config = dict(
    head_dim=32,
    parallel_block=False,
    learning_rate=0.00653,
)
Each number is 128 + 24 x the weight over its row's rms, rounded and kept within 0 to 255. Layers, rows and columns count from 0. The size above them is the row's rms in percent of the matrix's.

# layer 6 MLP up, 256x64, rms 0.199, rows 92-144, columns 0-63
size [102 103  88  96 104  87  88  72  88 106 103 117  95 103 118 117  91 103 100 106 103  93  99  93 104  91  95  94 100  92  92  89 103 106 100 122  92  95  93 101 115 110 102  95  80 102 106  98 101  86 104  95 116]
[[131 109 132 156 158 161 168 155 151 114 125 121 138  99 162 140 145 133 133 170 130 104 117 188 107 100 162 128  91 138  80 117 140 110 116 140 187 136 143  96 120 122 111 152  98  95 112 129 137 127 137 160 110 155 132 139 119 114 149  84 165 114 137 143]
 [103  94  96  98 112 117 151 166  94 169 124 141 128 128 137 120 110 143 118 113 126 100 108 148 133 127 185 132 169 143 147 136 112 163 181 167 117 157 130 128 148 137 142 163  94  87 138 105 125 122 110 162 153 117 133  95 146 159 139 142 144  90 105 113]
 [124 125 149 110  95 166 122 100 156 209 124 129 139 103  86 122 100 135 121 119 166 136 137 121 102 139 151 139 164 161 138 181 145 109 117 141 146 109  89 184 113 135 120 146 136 139 150 159 100 114 121 120 117 125 124 134 159 109 140 134 122  86 146 119]
 [167 159 168 156 153 113 137 120 152 132  95 122 128 147 111 131 125 114 108 113 128 110 116 118 110 100 131 142 124 106 125 113 105 131 118 149 153 168 133 200  79 126 108 140  70 135 132 161 152 117 121 155 125 132 160 115 140 151 172  77 133 108 113 104]
 [166 148  85 151 121 142 108 159 182 154 134 113 125 126 104 133 107 131 107 135 111 104 109  86 118 163 116 151 116 141 124 176 116  69 173 116 139 150 121 118 179 137 133 138 137  99 158  91 150 113 120 127 155  97 155 147 102 110 153 111 121 125 128 129]
 [139 149 132 128 128 113 124 107 103 158  96 114 104 147 148 141  79 149 129 167 101 103 143 172 123  95  88 138 163 115 104 144 114 133 165  95 129 133 132 169 140 157 127 127 127 139  78 136 139 152 125 113 123 136 150 123 140 145 123  94 117  58 102 167]
 [127 143 144 143 148 164 159 103 127 147  89 141 132  88 137  85 174 121 118 116 134 137 108 160 124 131  91  76 161 161 111 161  88 103 111 130 117 138 144 105 137 157 111 123 112 101 158 109 143 148  86 141 138 121 159 149 147 101  91  99 128 120 159 114]
 [148 167 140 131 128 143 128  77 107 142 152 114 114 129 138 106 131 139 151 130 124 132 123 149  60 143 117 131 154 145 138 150 115 131 121 104 101  90 115 120 153 144 146 133 181 124 116 132 134 155 178 115  92 153 185  85 101 156 158 116 149 121 107 100]
 [144 144 118 144 121 131 165 147 141 118 148 117 136 153 120 149 147 117 127 179 193 117  97 146 124 114 151  95 125  99 141 110  96 128 110  71 127 154 104 120 120 139 169 118 127 127 135 132 170 130  85 137 103  94 106 172 110 151 142 129 150  80 108 140]
 [111 128  82 120 108 102 152  97 135 122 136 168 106 174 158 113 133 161 159 129  98 110 117 173 113 165 116 169 131 125  85 146 134 112 143 114 122 136 134 123  82 138 153 132 121 117 146 119 110 130 121 157 135 172 156  87 168 148  88 132 129 110 143 162]
 [ 99 116 173 123 125 120 132 120 181 160  94 144 104 128 136 125 120 123 150 137 107 161 115 125 138 137 175 102 133 122 114 134 114 123 107 130 142 135 107 186 122  91 134 138  71 137 140 119 104 108 134 156 119 160 180 117 111 166 117 165  80 130  97 130]
 [113 146 101 143 100 132 166 155 124 112 132 168 129  77 104 122 159 119  82 170 170 152 106 121 119 170 117 105 124 126 110  69 180 115  99 112 125 123 120  96 133 143 158 107 119 102 141 121 148 171 128 136 136 128 152 107 137 111 134 114 149 105 114 145]
 [161 121 128 144  87 167 119 160 133 110 118 107 123 109 116 106 127 131 138 136 119 116 155 159 121 151 174 136  91 147 102 102 153 156 120 111 112 134 136 119 137 124  88 125  88 195 107 137 197  93 105 139 114 146 117 135 147 167 135 148 154 119 106 126]
 [123 109 129 121 120 165 160 113 138 164 147 144  95 150 155 104 127 148 101 147 184  99 121 127 101 126 149 149  89 124  97 151  92  97 159 173 157 143 136  91 117 114 106 128 119 118 142 150 133 172 124 121 180 108 138 101 130 161 107 101 108 151 127 140]
 [151 114 158  96 119 157 165 113 175 111 105  90 107 110 112 107  92 127 147  97 134 129 135 100  94 133 138 137 105 118 100 124 103 104 102 137  85 119 143 165 137 149 146 129 118 160 150 154 137 143 161 173 107 124 179 106 141 116 111 134  84 155 140 105]
 [128 104 141 175 113 150  97 139 175 152 106 166 160  97  98 132 129 137 126 150 176 155 135 117 157 181 147 157 126 135 135 111 154 117  91  92  84 106 133 122 147 141  90 119 122 160 113 133 126 133 121 117 166 166 157 122 171 117 137 135 120 124 126 115]
 [147  93 109 217 101 137 149 149 151  93 109 141 103 119 112 116 135 137 108 133 162 115 102 134 116 152 145 114 131 113 132  91  77 119 114 144 137 104 125 139  84  96 107 141 102 147 111 168 135 151 151 153 137 133 151 140  84 111 141 126 128  96 134 125]
 [198 139 164 116 126 165 106  72 131 122 109 154 120 137 146 117 113 168 138 115 112 102 116 130  88 100  94 136 131 144 143  96 116 130 102 152 107 136 118 151 128 105  79 132  93 103 109  85 119 122 123 161 108 114 118 151 126 123 116 142 123  74 129 141]
 [125 138 143 121  99 158  97 145 173  99 158 143 114 111 112 124 133 124 160 106 136 102 106 121 101 142 180 163 128 140 134 147 178 155 118 100 118 149 134  97 154 105 119 172 132 109 126 137 169 111  99 164 126 130 131 152 163 151 102 101 110 108 107  81]
 [135 120 122 154 162  94  97 111 127 121 150 164  92 129 114 105 132 121 119 173 116 101  93 148 157 127 128 111 130 140 147 152  65 101 138 133 131 131  90 118 169 100 136 184 137 117 127 128 176 144  78 138  98  99 141 128 136 145 145  94 147 133 116 140]
 [159 106 142 179 120 203 120 147 113 119 113 124 126 115 161 116 126 119 159 150 123 148 129 111  95 115 131  85 163 149 156 110 103 148 137 126 105 155  78 165 116 155 148 114 139 136  96 133 156 109 147 159 111 138 136 118 150 105 113  86 131 119 112 160]
 [161 143 109  92  88 157 129 159 121 151 123 115 116 105 107 125 117 123 108 117 163 116 152 126 118 153 189 133 115 142  77 142 106 130 128 170 122 161 143 121 160 141 173  96 140 129 147 153 132 157 175 138 116  75 113  95 102 124 118 118 147 118 113 149]
 [136 122 135 124 151 139 162 136 139 107 148 115 129  98 124 156 109 123 148 179 202 141 102  99 122 126  87 159 108 132 149 113 137  97 118 127 182 107  90 112 128 150 161 107 101 154 161 150 131 149  76 107 126 122 116 117 151 126 139 106 104 108 136 148]
 [126 169 104 162 139 183 125  54 162  81 115 133 102 136 126 136 153 172 138 132 121 109 112  75  96 135 101 131 121 160 116 111 149 156 128  97 116 119 123 138 109 154 125 123 101 120 105 102 120 137 144 111  82 121 143 123 153 157 130 146 142 116 135 129]
 [151 121 119 116 101  98 137 114 121 124 117 146 115 143 135 102 156 165 123 157 130  95 118  94 138 125 189 123  94 165 154 120 106 100 116 122 126 128 169 128 188 132  92 166 129 160  99 110 113 166 145 117 166 174 126 133 115 138 116 166 116 104 138 132]
 [170 122 107 128 126 107 154 110 110 148 110 134  96 171 128  94 140 186 100 142 142 153 124 148 127 165 130 128  80 120 122 151 133 105 102  98 158 101 169 132 113 161 142 169 128 111 119  92 100 130 136 143 163 136 169 120 136 180 121 134 104 111 136 128]
 [163 153 104 155  98 171 140 106  97 133  95  63 145  91 168 158 129 132 156 140 139 121 111 147 124 157 118 139 129 152 135 129 127 115 140  82 107 104 141 102 137 147 108 141 104 155 107 139 157 122  91 111 164 186 125 127 125 130  98 110 155 141 135 128]
 [ 98 118 140 160 101 124 131 135 172 122 170 142 139 130 142 123  95 100 146 141 117 108 100 130 107 135  99 115 131 166 105 131 103 203  96 149 112 132 128 105 124 145 100 144 121 134  94 149 135 181 111 128 128 131 122  98 144 139 110 143 130  62  99 152]
 [121 101 145 135 154 107 153 135 148 128 116 131 121 132 126 124 135 120 177 156 144 131 115 170 151 119 119 116 115 165 126 137 123 128  79  75 141 130 131 128 134 133 143 147  81 120 185 165 107 137 169 176 147 149 151 112 146 108 114  99 140 137  70 159]
 [156  85 165 140 121 132 142 155 191 133 117 177 159 121 135 125 179 131 116 121 170 100 137  85 139 131 141 115 121 154  71 171 130 136 133 137 133 153 188 101 128 122  96 122 145 154 137 137  97 142 142 134 114 134 146 120 132 130 126 102 118 135 110 127]
 [189 154 162 155 142 174 125 125 143  83 107 134 119  82  97 101 126 127 111 150 133 115  89 156 119 128 136 147  81 100 129 137 179 108 127 128 141 116 139 121 136 117 142 138 130 118 113 134 149 169 126 148 175 142 163 157 127 158 113 143 117 103 149 155]
 [139 118 131 107 181 109 136  83 129 164 145 125 125 104 123 138 125 109 150 174 186 139 123 141  78 153 147 157 142 125 147 120  90 148 165 108 135 112  78 162 159 123 120  83 122 152 109 120 145 150 138 149 132 109 129 125 121 100 152 120 102 108  93 135]
 [107  88 117 120  86 119 164 107 150 141 100 166 127 124 146 115 134 162 114 152 113 156 128 149 112 122 158 167 139 133 120  94 137 138  84 104  99 134 120 107  77 118 110 159 114 124 172 129 154  93 143 182 141 152 123 143 128  96  94 143 136 123  93 113]
 [132 114 166 128 122 153  99 118 153 142 133 159 115 145 114 152  76 132 103 152 125 140 100 120 128 129 123 146 100 132 135  70 139 109 136 101 149 155 121 162 111 120 127 120 157 156 181 161 166 115 139 119 131 144 159  83 140  93 102 174 114 102  93 141]
 [130 114 117 166 154 154 112 144 132 157 100 128  77 125 117  97 102 151 114 152 158 107  88 111  86 149 140 120 120 131 163  89 112 140 113 141 150 133 139 138 119 125 161 122 133 106 118 133 112 192 126 125 172 110 186 121  85 133 125 136 100 148 132 159]
 [131 169 164 118 119 124 132 130 140 135 143 163 113 133 118 131 119 114 108 137 115  87 105 119 117  96 137 160 186 162  82  89 131 104 132 181 132 140 129 101 157 110 114 164 154  88 109 126 141 130 159 115 127 117 135 166 188 117 133  94 139 116 128 149]
 [108  99 118 129  84 112 141 161 125 186 192 167 131 142 139 109 124  91 109 147 116 106 121  93 144 189 164 143 109 125 139 103 132 148 141 117  98 107 123 115 129 165 108 160 113 149 113 131 153 149 100 166 127 123 131 146 161 140 141 112 136 119 133 110]
 [116 162 144 164  76 154 134 103 148 126 100 178 131 114 160 144 136 111 131 132  89 124 122 158 116 125 114 102 141 120  83 113 115 131 129 121  68 160 142 105 164 145 118 109  94 100 123 133 149  97 140 117 138 153 151 145 106 112 179 118 122  91 110 147]
 [172 125 146 157 109 154 174  93 132 117 166 122 101 127 121 113 104  96 128 161 125 112 126  74 123 131 144 140 143 119 138  97 125 121 147 155 144 140 117  99 157  97 150 154 125 181 136 111 125 114 127 115 145 141 183 169 128 128  74 118 129 108 151 159]
 [118 160 116 139 161  65 151 114 137 163 124 137 119 115 101 138 198 151 143 153 149 139 106 108  77 155 134  97 127 141 123 124 133 138 149 115 198 143 137 190 123 115 119 150 128 141 116 147  93 127 126 103 151 135 118 145 125 137 127 141 121 134 103 136]
 [137 124 136 131 133 112 120 111 128 153 137 148 155 102  98 137 148  92 132 175 217 105 125 117 103 154 129 130 152 126 122 117 121  89 104 132 108 127 139 181 104 163 132 102 104  89 156 116 159 154 142 127 102 157 117 153 167 134 159 116 122 128 132 116]
 [143 110 103 163 117 126 136 154 124 118 116 106 119 104 138 139 132 145 102 133 178 117 129 120 138 117 158 108  95 123 112  87  72 102  96 122 113 169 114 123  93 102 136 137 149 152  94 110 134 124 179 154 153 121 151 164 179 141  89 138 150 121 121 166]
 [141 128 186 112 166  82 142 124  64 132 145 135 120 103 123 124  74 128  93 127 130  95 119 151 123 139 145 142 124 117 100 157 114 115 130 146 161 107 123 124  97 117 132 139 100 134 105 117 100 135 126 126 104 116 176 103 193 143 122 108 128 112 163 134]
 [139 117 152 116 147 142 145 115 151 115 103 202 137 130 130 133  64 144 139 155  91 120 112 132 156  80 134 147 111 113 126 132 132 102 117 125 120 124 132 160 120 136 141 159  79 126 101 140 128 129 105 158 111  90 162 132 111  97 126  66 119 143 107 110]
 [158 144 147  93 155 153 106  92  94 157 125 149 139 128 112 141 111  79 160 119 155 127  99 187 108 117 143 116 138 141 112 153 122 160 138 131 156 138 113 152 121 168 120 143 148 102 165 165 146 132  80 103 104 134 120 163 107 127 125 150 173 133 128 149]
 [109 138 137 191 129 147 147 171 158 142 162 183 123 123 138 117 164 120 134 119 149 144 122  84 114 174 149  97 138 133 106 116 109 123 125 117 116 133 156 104 125 144 137 123 143 157 152 156 147 152 154 159 173 129 128  85 167 128 146 129 128 108 136 173]
 [162 124 173 139 122 103 172 127 159 110 135 126 170 134 123 132 157 160 142 155 115 149  84 112 142 139 145 165 126 125 101  73 127 106  86 107 149 138 137  97 130 138 144 154 136 132  88 161 143 166  73 164 101 126 118 135 148 124 126 132 123 104 110 142]
 [114 113 106 156 119 172 136 104 111 137 116 119 135 149 137 112 119  78 106 168 177 140 111 128 133 169 107 141 117 129 116 109 143  91 119 140 168 139 161 132 129 117 121 175  89  93 123 160 169 114 117 134 110 112 152 118 125 187 133 115 114  79 110 128]
 [109 121 110  79  94  98 141  61 112 119 121 151 132 101 102 132 110 152 125 139 174 141 137 132 120 142 131 170 171 175 113 118 120 139 122 160  91 123 140 131 149 130 114 139  89 137 157  83 114 137 103  97 114 116 131 100 144 148 158 169 120 128 119 111]
 [137 112 158 149 127 152 132 108 142 155 158 133  87 132 157 133 136 137 152 167 154 106  99 129 111 104 147 148 131 103 104 164 160 109 122 142 174  64  78 112 164 134 137 155 133 103 112 107 148 126 113 134 153 136 119 138  86 101  99 157 106 128  93 120]
 [141 108 134 126 134 151 136 132 142  75 130 160 137 106 114 126 128 147 132 145 128 104 128 130 124 162 153  72 117 131  77 133 140 142 102 123 102 164 155 153 158 175  83 113 144 109  89 157 149 133 104 160 162 135 154 102 102 129 176 123  98 121 146 144]
 [130 123 104 153 133 119 121 113 152 140  91 205 113 120  83 119 117 117 111  91 120 124 109 122 101 137 111 145 162 120 111 134 123 153 139  98 104 180 107 150 108 113 149 152 132 180 174 100 146 106 108 137 140 123 136 160 125 141 149 120  95  82 136 133]
 [110 149 119 128 122 149 128  95 115 170  76 135 103 135 134 145 100 110  96 114 107 124 123 131 105 110 115 168 114 123 124 183 148 144  83 155 194 124 141 141 170 180 117 154  92 130 110 119 118 119 128 131 139 101 171 148 157 148 121 108 127 127 129 137]]
# layer 6 MLP down (transposed), 256x64, rms 0.184, rows 92-143, columns 0-63
size [102  98  82 105 114  91  90  78  89  82  99 113 100 105 126 107  96  96 106 105 102  96  94  93  95  85 100  95 109  93  92  89 105  97 109 110 102 100  97  92 124 108 103 106  75 106 110  98 101  87 111 101]
[[104 125 121 146 133 140 104 139  63 103 114 140 120  91 170 114 119 113 131 125 151  98 126 135 151 138  96 154 101 140 100 113 121 161 137 108 161  80 105  94 110 136 119 146 136 120 146 135 166 125  85 126  66 121 156 131 137 103 144 152 112  89 116 159]
 [122 149 109  92 133 123 116 119  78 121 135 156 154 104 123 129 130 123 168 124 115 132 157  82 133 149 152 168  82 137 113 145 163 120 129  94  98 116 143 126 176 133 104  98 120 118  85  78 133 118 146 146 161 163 111 125 167 124 131 125 123  92  94 124]
 [126 134 153  88 145 113  72 141 167 123  87 157 110  74 146 120  94 114  98 133 120 129 159 148 110 133 152  81 144 128 114 186 112 125 114 123 124 115 137 127 100 106 166 171 113 138 137 149 135  96  88 123 108 145 119 124 131 127 137 173 142 130 120 107]
 [167 122 113 122 129 133 125 135  96 120 117 119 105 104 153 101 102  60  90 105  96 144  91 174 145  79 110 147 112 120 107 118 116 132  94 119 160 114 141 124 129 132 113 140 138 116 141 127 140 136 109 169 166 132 150  93 177 121 113 155  97 137  90 135]
 [153 117 129 125 141 124 118  88  93 110 128 126 173  85 141 152 162 164 117 133  97 126 147  94 149 135 165 163 162 132  93 128 190 144 151 117 126 136 142 153 123 115 107 115 112 148 120 156 136 159 135 129 115 173 103 130 171 151 149 136 164 113 118 156]
 [123  72 135 131 147 140  74 118 130 122 138  99 142 136 139  62 135 124 128 132 150 159  92 130 145 145 105 136 138 151 160 108  96 152  88 132 118 142 139 116 116 111  94 146 120 200 135 129  94 154 151 115 143 157 141 100 157 102 149 109 137 142 114 129]
 [ 93 121 119 169  91  78 109 162 111  95  82 124 104 147 132 136 103  95 115 117 150 128 108 116 115 107 127 133 144  73 137 144 143 111 119 116 114 144 123 114 166 156 108 104 122 134 128 111 132 125 177 160 157 156 153  83 136 128 114 166  95 127 101 140]
 [174 144 162 101 144 117 112 118 129 131 157 144 146 201 162 106 135 102 153 118 104 142 152 122 141 143 165 113 175 118 114 139 133 159  99 157 110 158 134  84 112 101 165 135 137  82 123 119 140 137 104 158 157 128 130 115 142 148  95 141 130 126 126 160]
 [118 117 154  86 113 116 137 135 108 167 155 163 122 119 125 144 173 116 104 143  98  81 134 114  94  97 127 102 139 118 173 153 139 129  92 138 139  87 145 109 110 139 132 117 118 121 138 133 140 127  74 146  82  95 109 140 141 153 184 118 149 125 123 161]
 [105 170 123 123  98 127 152 106 152  78 120 154 112 180 132  85 151 139 137 122 157 147 128 152 111  89 104 116 124 135 109 178 145 125 130  92 128  89 152 151 127 111 137 148 160  60  84 117 154 111 122 136 121 138 149 122 120 132 125 150 125 128 156 119]
 [159 179 115 153 132 118 132 102  93 120 144 197 135 146 146 146 137 130 147 103 135 115 160 147  89  75 132 152 111  91 122 133 133 120 116 135 121 142  96 129 103 126 128 117 163 141 136 129 130 121 182 122 116 113 120  67 109 120 125 148 169 151 152 147]
 [126  95 113 112 115  97 138 172 121  98 188 115 124 124 149 123 118 104 122 158 176 158 168 125 138 168 117 154 106 117 147 138 138 144 133 111 126 110 142  90 139 137  86 142 106 118 125 150 131  95 181 113 134 121 124 142 130 174 177 103 154 103 127 123]
 [106 104 137 119 108 117 117 178 143 162 113 155 172 105 166 140  68 145 134 123  88 156 146 147 138  86 174 113 119 116 127 152 130 150 140 129 118 118 123 121 139 141 123 108 106  90  91 111 129 107  91 146 116 146  97 107  87 119 122 130 178 138 105 130]
 [170 127 123 125 127 153 142 124 155 111 141 117 147 128 133 107 115 116 125 144 115 153 117 104 116 165  83 130 109 117 113 105 115 156 169 135 153 138 163 154 156 113 135 111 111 121 176 104 118 143  49 129 127 124  71 125 113 131 163 139  92 137 110  81]
 [183 125 117 100 128 177 138 154 126 122 135 100 161 153 141  89 165 109 176 152 142 141 125  97 140 118 105 113 146 106 134 128 168 133 102  95 123 117 105 117  98 128 124 172 111 134 169 126 143 112 139 115 105 162 151  96 128 127 130  92 104 154 139 173]
 [166 154  92 150 154 141 153  71 129 132 164 126 185 136  80 119 149 133 119 140 129 128 145 114 141 139 139 162 134 126 143 155 142  89 131  94 106 108 113  95 147 119 105 120 139 105 116 135 155 115 108  78 143 162  83 145 124 100 132 133 108 111 115  92]
 [131  81 129 199 142 121 151 158 115 118 109 163 100 124 126 110 115  96 147 106 162 122  90 155 144 112 153 115 154 121 159 111 139 139 139 140 164  99 103 150 134 128 141 141 186 123 146 123  89 117  94 155 136 144 122 114 122 140 152 144 173 128 147 157]
 [ 59 142 128 140 146 176 138 164 135 102 109 181 112  97 106  98 121 128 123 112 161  91 107 124 122 155 118 102 125 107 124 130 120 150 131 102 121 129 112 133  95 147 129 173 169 123  98 158  99 109 123 128 135 132  98 122 154 124 128 164 132 151 176 111]
 [129 105 133 129 128 152 138 132 101 129 125 141 144 118 158 107 136 125 162 111 107 142 138 127  85 142 167 183 147 145 194 162 108 147 106 140 162  97 127 129 139  90 142 138 118  78 163 101 156 132 128 189 114 148 139 124  92 145 126 119 107 115 134 150]
 [ 99 103 175 136 102 126 169 138 126 131 128 151 131 173 108 167 121 131 151 127 136 112 122 116 163 115 128  90 135 139 120 124  78  86 113 158 142 119 110 157 154 106 118 164 150  98 100 125 165 132 112 147 113 101 134 155 128  88 113 156 156 128 105 179]
 [158 144 124 139  81 155 152 149 132 106 104 174 167 167 102 126 129 116 104 139 118 124 128 115 117 178 124 119 126 126 111 185 134 157 120 136 124 111 127 128 144 168  91 151 119  96 152 126  89 133 148 134 148 161 167 168 135 100 139 158 128 144 169 130]
 [181 162 122  90 120 153  83 108 108 146 155 145 125 114 142  89 123 137 125 156 125 153 121 101 127 174 129  82 126 139 108 126 119 113 124 138 142 162 120 113 103 137 136  64 150 124 108 132  99 103 115 103 165 101 100 129  95 124 107 173 126 138 154 117]
 [126 160 149 114 155 112 110  98 147 166 136 144 137 100 111 113 136 127 173  90 143 102 160 125 110 123  94 143 107 121 128 139 113 107 155 125 209 143 128 115  55 111 124 106 101 109 146 146 110 121  88 111 133 148 122 131 118 112 136 117  99 154 135 154]
 [147 177 189 117  87 142 154 104 162 127 137 160  85 134 154 134 118 143 137 118 147 130 126 143 132  94 201 138 161 148 143 104 135 156 127 113 113 150 112 148 104  96  92 132  85 100 109 126 119 160 144 118 141 120 148 144 148 142 141 117 129 156 128 138]
 [137  91 106 107 127 103  75 136 105 153 135 143 148 206 104  80 112 113 107 153 104 114  87 125 112 152 155 128 145 144 124 141 128 107 101 122 152 140  99 124 138 156 102 154 128 111 121 166 130 129 120 104 142 121 168 129 114  85 146 158 147 158 133 134]
 [159 120  83 115  98  98 132 148 126 142 151 131 117 184 134  52 114  91 137 154 110 114 102 129 141 154 119 111 146 103  94 111 147  93 144 101 136 115  80 126 125 146  92 131 118  84 130 129 120 145  99 109 145 144 134 125  96  99 126 159 124 143 148 116]
 [121 129 156  89 113 128 105 126 115 143 102 129 103  78 131 130 108 161 161  97 136 128 142  92 160 131 121 127 105 156 112 122 142  71 136  94 129 154 134 134 134 145  95 122 138 185 131 173 177 171 108 139 144 127 122 151 108 126 126 148 174 128 112 101]
 [ 83 155 139 131 100 107 134 146 159 130 169 173 138 119 168  89 120 122 133 155 115 132 138 117 119  94 128 124 137 161 115 146 119 132 172 153 120 135 136 106  95 114 118 144 146 138  91 134 109 187 116  94 176 134  95 124 157 142 132  93 145 128 116 174]
 [105 118 133 138 136 141 141 141 174 112 125 116  94 129 116 112 154 131 145 107 141 148 105 155 105 149 117 111 105 140 103 132  90 142 135  67 161 104 131 158 176 133 145  95 117 131 148 130 120 122 117 147 112 143 148  97  91  51 143 116 135 117 147 178]
 [125 125 141 128 171 124 135 102 185 184 120 147 110 110 133 120 139 162 153 115 138 147 144 154 148 154 155 130 151 115 100 148 118 144 129 140 161 157 176 143  72 134 116  82 132 129 120  55 122 128 135 131 133 143 115 114 113 122 126 135 105 172 129 131]
 [121 145 127 147 145 167 134  99 100 115 153 162 187 108 128  73 150 114 137 162 125 115  93 129  99 137 122 127 167 168 134 137 146 114 124 137 160 141 134 123 125  95 117 160 115  70 148 154  93 152 139 104 130 132 138 117 126 113 107 121 176 129 141 169]
 [143 139 115  90 128  69 182 123 102 155 101 113 117 136 161 130 124 174 160 128  99 132 117 134 113 130 127 114 114 108 139 172 151 128 148 128 133 127 150 139 140 150  99 111  68 117 132 156 127 139 104 146 161 168 137 155 163 152 103 102 107 130 100 159]
 [165 113  77 110 134 133 201 124 144 166  74 121 147 113 114 139 138  94  95 125 155 120  88 112 128 133 128 105 128 119 124 101 160 119 101 111 125 162 120 157 106 124 124 159 134 117 161 150  89 122 159 104 136 129 128 135 110 107 107 147 168 120 110 157]
 [131 175 142  82 143 102 114 105  98 141 112 126 125 110 123 144 124 155 199 219 117 134 126  92 146 124 118 123 115 119 122 126 146 150 123 116 136 112 139 118 136 126 160 141 123 113 155 109 145 155 155 106 167 124  89 148 163 144 134 119 156 125 140 140]
 [131 146 124  83 157 140 148 157 115 168 149 138 159 131 145  85 133 103 111 120 156  94 111 159  77 126 138 141 125 109 131  97 148 160 148 150 180 116 115  97 127 122 151  99 147 106 138 141 102 157  90 138 123 138 115 111 133 131 129 165  96 183 127 151]
 [146 159 134  96  98 111 131 145 116 158 137 101 155 145 135 107 126 139 111  69 122 105 141 135 111  99 141 147 160 141  79 107  99  96 107 124 127 113 109 122 110 176 166 136 141  88  98 132 123 145 161 135 126 147 137 114 149  59 142 167 130 133 109 132]
 [118  79 117 132 104 151  72 118 118 110 148 130 161 116 128 108 102 118 154 156 154 125 194 138 104 113 125 122 130 150 159 174 147 139 176 163 122 135 165  91 121 139 133 121 133 112 142 164 137 118  68 115 151 121 121 122 119 141 149 109 153 116 149 124]
 [125 128 144 141 141 144 117 121  92 136 153 113 129 201 145 112 123 124 103 121 120 165 116 174 119 123 119 132 158 158 111 116 154 101 141 132 146 127  95  98 119 116 114  93 201 137 126 130 130 147 138 142 122 193 165 137 152 142 109  96 157 104 140 133]
 [124 106 142 164 148 137 179  99 121 128 183 107 121 137 145  94 123 139 132 122 133  87 122 104 178 157 101 129 126 121 166  88 175  99 175 125 167 109 119 161 121 125 132 160 123 142 149 107 106 145 131  96 108 141 124 121 146 124 142 144 127 169 116 105]
 [138 116 109 131 142  90  92  80 137  98 111 127 114 127 109 162 158 168 104 167 154 141 128 156  87 109  87 125 109 133 149 121  90 156 108 146 163 113 131 140 116 129 134 180 132 137 141 145 107 125  84 116 110 137 134 153 132 150 111 160  88 147  95 153]
 [137 114 135 140 121 133 131 110  85 143 145 128 129 107 112 111 137 129  98 131 151 202 150 164 122 146 168 125 160 100 103 147 130 114  93 135 125 127 129  97  95 121 113  66 116 101 121  95 118 157 139 157 107 152 114 128 125 128 155 164 136 117 130  64]
 [117  96 143 115 118 146 102 132 131 110 128  98 144 111 146 121 120  98 106 142 142 119  66 114 133 161 154 135 142 122 132 107 103 144 111  96 172  73 150  84 110 100 118 110 112 114 138 148 124 147 115 105 105 116 100 191 137 142 166 141 164 134 143 167]
 [124 141  88  76 116 118 130 141 109 117 137 141 136 134 137 150 132 103 151 162 119 102 126 120 127  80 140 127 124 115 142 198 125 111 141 157 100 107 125 123 110 152 158 103  72 106 108 159  98 108 129 134 127 132 107 153 142 129 122  94 107 125 121 201]
 [107 152 120 124 133 148 158 149 108 132 118 106 135 169 133  65 130 146 159 167 138 103 133  96 172 152 151 108 104 163  87 153 141  99 152 116 127 166 157 116 139 115 109 149 141 162 139 121 152 137 176 147 120 152 136 109  97 109 154  88 148 124 119 129]
 [127 140 133 134 131 167 119 153 113 158 126 115 152 127  92 141 123 145 154 150 160 118  79 142 137 131 157 153 105 157 125  83 101 159 107 199 108 124 162 122 147 125 123 127 153 127 172 175 156 147 119 135 129 114 140 149 103 130  92 119 150 143 130 175]
 [118 112 113 130 149 122 140 142 117 124 119 144 157 126 149  90  83 109 141 121 150 124 108 122  81 106 156 112 112 113 118 141 167 141 167 142 153 171 137 114  88 132 130  90 128 134 120 162 119 169 139  86 182 150 116 107 163 148 149 113 171 112 136 170]
 [138 120 149 134 120 137 140 149 137 157 128 166 161 111 105 102 143 147 100  96 162  93 131 172 176 122 118 123 146  83 131 106 126 142 139 120 135 158 135 106 141 123 121 111 187 149 104 134 105 149 102  77  71 138 134 140 125 127 142 119 139 145 156 177]
 [159 138 114 128 146  81 143  94 136 124 134 112 171 181 152 125 129  84 144 172 132 100 116 123 133 127 131  96 155 123 168 118 132 136 143 158  69 112 159 129 121 147 153 124 115 105 120 130  94 129 102 115 115 117 111 100  67 142 160  97 123 123 145 120]
 [129 156 170  62 132 141 171  99 125 131 110 114 114 122 158 146 134 157 113 127 139 147 151 128 130 125 136 139 150 106  82 166 137 150  99 127 129 140 143 137 165 122 137 139 124 113 104 158 161 168  96 124 118 153  81  97 139 147 155 184 111 110 131 146]
 [140 140 112 123 108 157  94 166 115 172 125 138 109 120 125 183 150 131 164 157 136 133 133  99 141 137 148 147 145 120 105 140 145 115 163 160 137  95 149 191 139 131 139  64 106 104 144 125 111 135 109  99 146 148 128  97 144 171  98 152 138 132 126 142]
 [158 165 131 149 133 153 114 143 162 127 111 141 130 140 168 154 162  91 120 169  88 164 150 109 143 102 126 149 105 119 144 139 118 115 132  91  81 177 151 126 107 134 131  86 141 107 108 155 153 131 124 122 160 112 109 129  99 146 163 108 167 145 143 155]
 [164 117 109 128 165  98 146 125  99 179 144 155 160 132 104 106 157  80 123 140 137 132 106 150 127 187 117 130 131  92 134 138 137 153 150 162 103 144 132 164 135 135 129 148 156 143 131 122  92 118 161 125 154 123  78 168 163 156 112 141 115 117 147 131]]